config.toml
n_layer = 10
d_model = 96
n_head = 3
n_kv_head = 1
head_dim = 32
d_mlp = 256
vocab_size = 8192
activation = "geglu"
norm = "rmsnorm"
norm_place = "pre"
norm_eps = 1e-05
positions = "rope"
rope_base = 16400.0
rope_fraction = 1.0
qk_norm = false
attn_scale = 0.177
bias = "none"
tie_embeddings = true
parallel_block = false
init = "uniform"
init_std_qkv = 0.0714
init_std_o = 0.0
init_std_up = 0.0714
init_std_down = 0.0
optimizer = "muon_variant"
lr = 0.0103
lr_mult_o = 1.5
beta1 = 0.95
lr_head = 0.00756
grad_clip = 0.5
warmup_steps = 200
schedule = "cos"
final_lr_fraction = 0.0
batch_tokens = 16384
seq_len = 512
doc_mask = false
train_tokens = 148700000
steps = 9076
dataset = "wikipedia_en"
Each number is 128 + 32 x the weight over the matrix's rms, rounded and kept within 0 to 255. Layers, rows and columns count from 0. Numbers have three digits each.

# gate: layer 5 MLP gate, 256x96, rms 0.28, rows 218-255, columns 48-95
# up: layer 5 MLP up, 256x96, rms 0.298, rows 218-255, columns 48-95
# down: layer 5 MLP down (transposed), 256x96, rms 0.166, rows 218-255, columns 48-95
gate218:144094140103075159102113134116152159100114004141149104119103096148132094063085161132102084135146115163124124123095158065177133077119140128097141
up218:154153108123161135150127123099170087133107174186110150190187137113138108171178144125139149116137144124099142133114068130123129165096122070131122
down218:100127110183154075150123145136100080126163175079172059085133085119110111143144188125086184114163101121195149119120142115134073114120117112138083
gate219:104147117146085104156159094156111125098153123164182120106078182160110096118199149111143127112111131108107127066158135146139135109130119165092056
up219:124135121090091138100174126122151147113140139162142115130115110118063141123080103166147097139166159102153110075182106145153139111144132082151106
down219:170121144129175151136134111060111103123186094112191122091199117123112163137066129117096137121138135128156113141103092116117146156081115127148140
gate220:129161131155120076155150093152166091204110148167130089120120125072129155104089112079167127123111083104046107146071096103118149097133119095135110
up220:116134125119145132152146178149128144048114085144122149131136117153134143138129128181111135144165141180182131134183113113154135146181099152139145
down220:156135135135121120151120092120158113185123133139115132136080163120049120140104141108145164101134161101136085116101149143174172122140154147117115
gate221:118124160138106120109168182144150137101131131096084077114120161143101121165100142150101167154111106150127081152099118110124085134116106149188120
up221:148138136098124110138102061156117137157094118145143187131169126117129121124146107082114097106130139091109175146157120131112175149131145106116165
down221:087097113158123109124177158141103126137174123167107119089112109090089140120100127160153085084145098124128116138116140111099114114123141148141099
gate222:203209121126095147159121125119153089108238134154091088134154124149082133129134141106121111091132101159154092097098184170136138102140127114076120
up222:116181171123101173107077083153152091215175142107118099166143164147088098049125154127101134079120138079127141125189194159158194128166086163098162
down222:145069112079102178133152170098183133097058131080089139135083149100138128188112115163151146164138104153120122113167104151091083105106141081085108
gate223:119147157190133137139114153171174128088120099154150163159089109146125112130197160130126141109114101113176157166128033140206112172090123108177129
up223:125103124122108054106139170119146169183087143111101195142176112140062157125141157164064149063139151165150094125073149124170147115122130086139143
down223:133092218132182129127147120143089123131142166090163106135125122180150079161161113169129162137132132047140129120143124164158113164135138126087095
gate224:083184138136123143143100114179123133185181124116102102118083090139084122178196161147105137115133124159119130166194117127190084101088096212109140
up224:147131140174086054061172120072085166098071176159125062133118140121134095130092056112136138068186157176162098101085190187143128154064132138141157
down224:088131143118117157069129107109123171149137099123138128169106114162068073137159178214136137162162117127112111130134132076184074188140120174137138
gate225:115092094188169140169118087174142122090142161092091125113152081089125158120125170128163080093141145154158138143137152159134125135091115109108171
up225:111142099120101127135078120122125086106147094178130138163141095115129112129115058130165103121128151099147157145147090124159110100143111107147147
down225:149174066107098191164134133151142098106163119134099161108163156140083120113131118147111169079157161133088137151133177114148116110130184072071120
gate226:171059086177088182106103122135147098091141142159176137118149113151131126123100099065164147121105071117118131141095117100136119136152127196129137
up226:120094116074080147117133178162113116141063166150192144156170175134090116108110115118183148084146171117096121138192115131120134108117114135121120
down226:126218169158104143111099092106122119135132097104068146111117060093153134153172095164105135151130145165163137109116140102115116100092168156135165
gate227:147109118203090125107128161145157107174162132112123136129119143187169158139072177142162141106125102139195145121174145119081096097127094086099078
up227:104105169136112170097135115144101149103154118107112143121110134129109143105118130133139176131140131128137110130124123076136093070137152126093131
down227:155136150096142120169140135084151124102160089102119135151109159129205146145131142184151106115129145107148099119168177100176160164128176055148181
gate228:157084055146158122132097091128035105116147130146115116148161141141116123101124169156141135112174170161175205149061135118123126131157092103128169
up228:148171164125117161199144135131155125137086162111108131125168143141086148112077144108088088152119084062089182168083172153184136114128183124122109
down228:105125106164095136167097134150090095104127084140088122114122094117096113096161135196125131087098150181146153142138171162154112155189120173170138
gate229:088127124149098137182142134198140152152140155138151113092072143156106195106094148152126093106081151100081107099124066120133125164112093143179123
up229:144127160115121129078146150142117087164099157100149208128097197191128140180093120129111141116126214139091089116166101113140101137103186167137119
down229:130133133111109108161127124137137147138133145136108093129116111098133129126103150136125115119122130099141148107155098153121137082125126115105140
gate230:075060114172144177145154135177174124163137105135108137115123098118154118159092124138073143161095111099169128094107142072110152165107127114165120
up230:173115143098101093151147088099101105219071088093108066118116126087108178152172195117070124156131104132109109145173148098150161117115188119186160
down230:163139137125116077178074163133153154091118122116125161065155098135115082108099108115174150124165141132130150147121086133166098078105161110101168
gate231:110153136093160091138196122131158065147120089153109088134131120158099105139136168100150129192116059109097093116184144171075147129139183089118174
up231:098146172113107116125194127163120110156114148122083094069140150115085129121093135222093148167134099103114129186187129129102138137145162173104093
down231:067164114130123175056068171142155098145133102104103077136074108139079197076159147107066103105124121141113120150131110167132154147110119125111061
gate232:174131125120118148142176144182142164104104162161179113162159138187112109121142161159108119094111074137124109127164149137100153102135098139181122
up232:121132136128119167109124085189130101180152211093131098155130112090097106096095120107081175113093115146160121109149134165096140113174082106141144
down232:107115185117084092101139158165155122133184087120116128183090134142175124122100131170159102181148115137116171140169151136112138083123163076106094
gate233:172180185089128108173183138144093108094090139076203116126190155126188119110075182116149147127176128156115153152124142117166122209148104140142183
up233:157123154131088121124120091147082146125112160164155164114151160065128101117099157134126191071121177125116153136133119089096085153136136143118112
down233:154085115165120019085115188141095148130139108124063144155144118116156135158133087096109118151126071103121192097136166099062155145127122125143145
gate234:155170221147123109125092112141092185132134135131149096119134124118160111173185126128191174163145161112152113083144175084104143121129110156116093
up234:103093099142228153157127195090167147187111073174149098159138092127083121090072094168200088153065129068138170122078122104120163177107179060091116
down234:142151126143175152202137216129159155120049131095173128162181120144111112066060093103142143115138100050137108098145171133111110076123132084199121
gate235:092111050075144102108155150150131109121149094113082163153169122116074127169188115118137071119120116111118174202123124114062073077144149098167076
up235:101117019162124097180148106107110135107191090112092105100151120134124128153120137134117061169080150131153149183197102064120062142123193098184086
down235:133196055147122121092160117115104129102146150162126172152184123168166225133140129106098068177117138042082088126128109100100095106169141098126119
gate236:175172101140138173182128190126150137156121162107103183143170071089053153069151160154151140145125119140116119204139141114157143136075165115143124
up236:144105195112129189100163082138152117155123078119171103143114109138150162179139221132132162093133141142113135073105128076125154158139059129181106
down236:102162081134135105142100127146103128141160183131126142128100152126092183176085124097074156172113141145115132149144184139132061122087164191123095
gate237:116123163099126118151164125105112135182119106144162102146154192056073156132174134115139134157112097153133161126121169073135069183150163142096129
up237:132168195144122113133120154127120142200124103144137085138165158108118173082118103139091147117131121159114151125115173119168153197093165077119152
down237:143138118137107104111109156121172162077139167119095097138147142136103137086066121143053076090102099115099080121131149104133112161092096161181184
gate238:112083093118124135128146111113129167134127114094116098144130128125080130155099185142178051205124084149151128115120121184089088139068143123136129
up238:136127119195137133145145125124119183080081109137109122106161153103099113147119162111170067159139080144173103064145179131116105137125184160127092
down238:128164130168111133151125199160158113163102111123132114099159209156138096150139165143168154139179137111129145063101084167068142137120156119110095
gate239:169143136119160170141151159133078130146087153138134134133095133121112082132146113146077179115159165143077085111082115078109115118181121073145120
up239:173080105119160183123074161151118137128116072155117104128136086130129140105068141170102104132163138091150139216148134149124099118098125143115143
down239:131158194125096128118154063135160148115142170149139098152131120132174096087150107084136112124121170118105110077105128138095149178103131116074121
gate240:158181154098160117112144184131104118158100124158158141110149128122167141135114133126133126108086118114162129180099180084135181144163154231094139
up240:092103166095147134059115189112100085075144078098187112158134157132140131164086111152092123096141119095192143170161142159116154104126152098123115
down240:179150106081084068123146179100138120159154183190135138053133156088152123090150149141095111094162120101205163111134166091178118059137131141134177
gate241:140124141065101166181150151127115119100128113159090088130112162133204140157070100154136089108142183115152142096127128157127127063148098106103169
up241:090147148126153119182088081176132118076115159125077111131126103105087088163073127154087129161139148124134113134102143077175158114083111099130110
down241:181077157121115168193186203118108163131184115097128155099154072126194120110142137104152124076085125169111113091120134109108122131168142189130146
gate242:134105119132068112083188079090122121130171123122144190086078122140135061149180175187143194142072154094246177112128134152123100118112103112104104
up242:129129127073153146147135133122103205222123149121113141118174140136102118127130166146136154153179154136187200093101125097135143174162136137128147
down242:122156173140104053087105138062214159144117120205158144083193093121088147056099078108132115099144130120207196126146102116093106178141120159111131
gate243:162143164152150110144168155158112068113155156146106115134108097125126080136146133088130129102134171142141102144116096160100127135120128141182128
up243:121119202172141119122139148149103107130162147082102093135131067131162079163102091153121126170122189108147160129118058119120153149144113109163106
down243:158173094115179095157081145113094101150114099108127137067128084121147192154121119117133134133143126124145097139088123145146116147109159156093131
gate244:117103174164143117111100086084094132098100138190093135082118130093151124091110157103123164158138111138155136138096197097109133114078102083092124
up244:126124170125186113081105153110124142078102143185142159144088119117132118135117144111121105110121132156146137099162105121115125059111082134157115
down244:124140091084115154188124166167137120127166134070157131142131139149126172147127119105173108125121148131109095154146059149142121128161148160154114
gate245:134125100128132115175080132131141128152072074137129128129199136088149125185153161157113113167092158150163109152075192091127138130071170129110172
up245:101087168190185118107130170145080159103166102081101160134104117149171121118129158168103078163156083186134122070126152157075121139134144177087117
down245:140074130053108159124111123113123187074096123090158066119162092144199113133135112117144111078189099166118089125136122106185072109122057165151121
gate246:108119117149151121102121094176128163108130141127200173102114151178123057119152111149115124201106107154184176156162091148113099160163107237116137
up246:107092132177117131132092190136113098154062146136098076123072167162116140101118055158096152118151090092176203140149074151130144114137122154157128
down246:119118111111155169117147093141105133149104159092059123086122097161139173107121122093104094162084045135138152113118146112055146084135157157157147
gate247:186089039174090143162100171129104175089084177098130088094150134135094162193152108179089132066148090134140127141105141119126159099170164155125145
up247:097165098138110160074126141114136140112108172080193150086097061184088191115129125139170114153161085129102119143108154185122143176102155116185155
down247:144140107162099104137123144086151155158151139082131136107112143182131163169176110165111164087072070159130086117197156077137175132161112141128142
gate248:121156169140147151153181081159159159169158170162120109134195124146110130156113156076114084107121144108136069129162168131161161077163015146126073
up248:150052148122154111184147124115123117102135096136139108186125097103122129095142146129112116134055129132134179141140086151133122139147151090151087
down248:137131118096141158058070179109173139086134134036116132124131149165112090159140074124165132123119108126138116124094113108141129154039164091140154
gate249:108153131108027129107176117134110121134109172078158113116099150125131094164157120132144172142175176175101086137137077138167159101167086118165089
up249:097099169121141127167166125179130031111153097101082061087133174119155129165113091169158134134147229183157064151184108137145192066167127072193114
down249:066121039128107044162137118090154098132156144148148107116167151138101188110100139165123127156121104094144124104116208112139068188159153199170111
gate250:083106154148167148090133144163111096162117091148162131123162176171130159131139127175100149183088091191143114122130158104191153117102122092095175
up250:103161088136197171095173131170152087139190115145132103117117134131128081155074152172143125129059118128121120143148113135138084194107144148148090
down250:120121143110098169144109154140159115095155130071104096085166149137156183194156150110087082066138118172093149123146223130104146164124144187081179
gate251:173100169139133178154188135124145149132155157092161058146157148087123143126176179185195177166084135103113125030107110102150115181152128135157092
up251:144149191152152195138121158140106173111092171138133101094149129127143149136145142172197185115122105118093128089096082099132109135091133080098148
down251:096177138090131100096085146112181132132147149119116174088108116101143125103122165112091098087141148129105167170123111118146109141111135094133161
gate252:117151075133137111115083172096037101125169113138169137123136148147077123082072147138139154146152171185120068123110111188104158119106107141097152
up252:102076167120153147081112138205145111141130114206155106123144111140169177133129154118155115080110069104113144085151155101133115173132158120081151
down252:107094088091126085152131115098113099100177126035124052146128126096133113151065129139138140076110124143077109111089138120113184081143105235108132
gate253:092134198141091102177148157072082175178122095116090127128043131180144147158093088122147104105155160141099167105100101148199120126143087187083135
up253:162148102156138175089186162193173118169126122161146145156132112109132133171147132070132123125113119144138145125172112118100033187061149123149077
down253:141104081161101079065146125120179071060199142218127186156161123133103110116198120181126066129161120168054122126141139154106168191152104090082110
gate254:127070105056147131138114094147070165104072168141152149112067083113084112133151098123076104137129117152168158077142120118164076139114090157166169
up254:068123122174106132157084138088181128103089121128091138167096138136098142108085126128139139099144130162132071126089161096137142152111144152094145
down254:083167109147134164162130120163128124094135161114124151064152060100072112133164069151149115107082162144132114113122154117082114124105160153109145
gate255:156118181159095100207103177064141175135128177150110163138100106137183101160180119160124128109127194137137086178134114120111147128142157135107080
up255:099153175152129156139091142091142118119173167127093103146129134176146134127117134124173121104151164150114103157118124146142201131109154128065068
down255:103139144099124161109106071143171128132171139105108117151080112115105132132109109143099041117074129115127180073135128117181074104090122148144191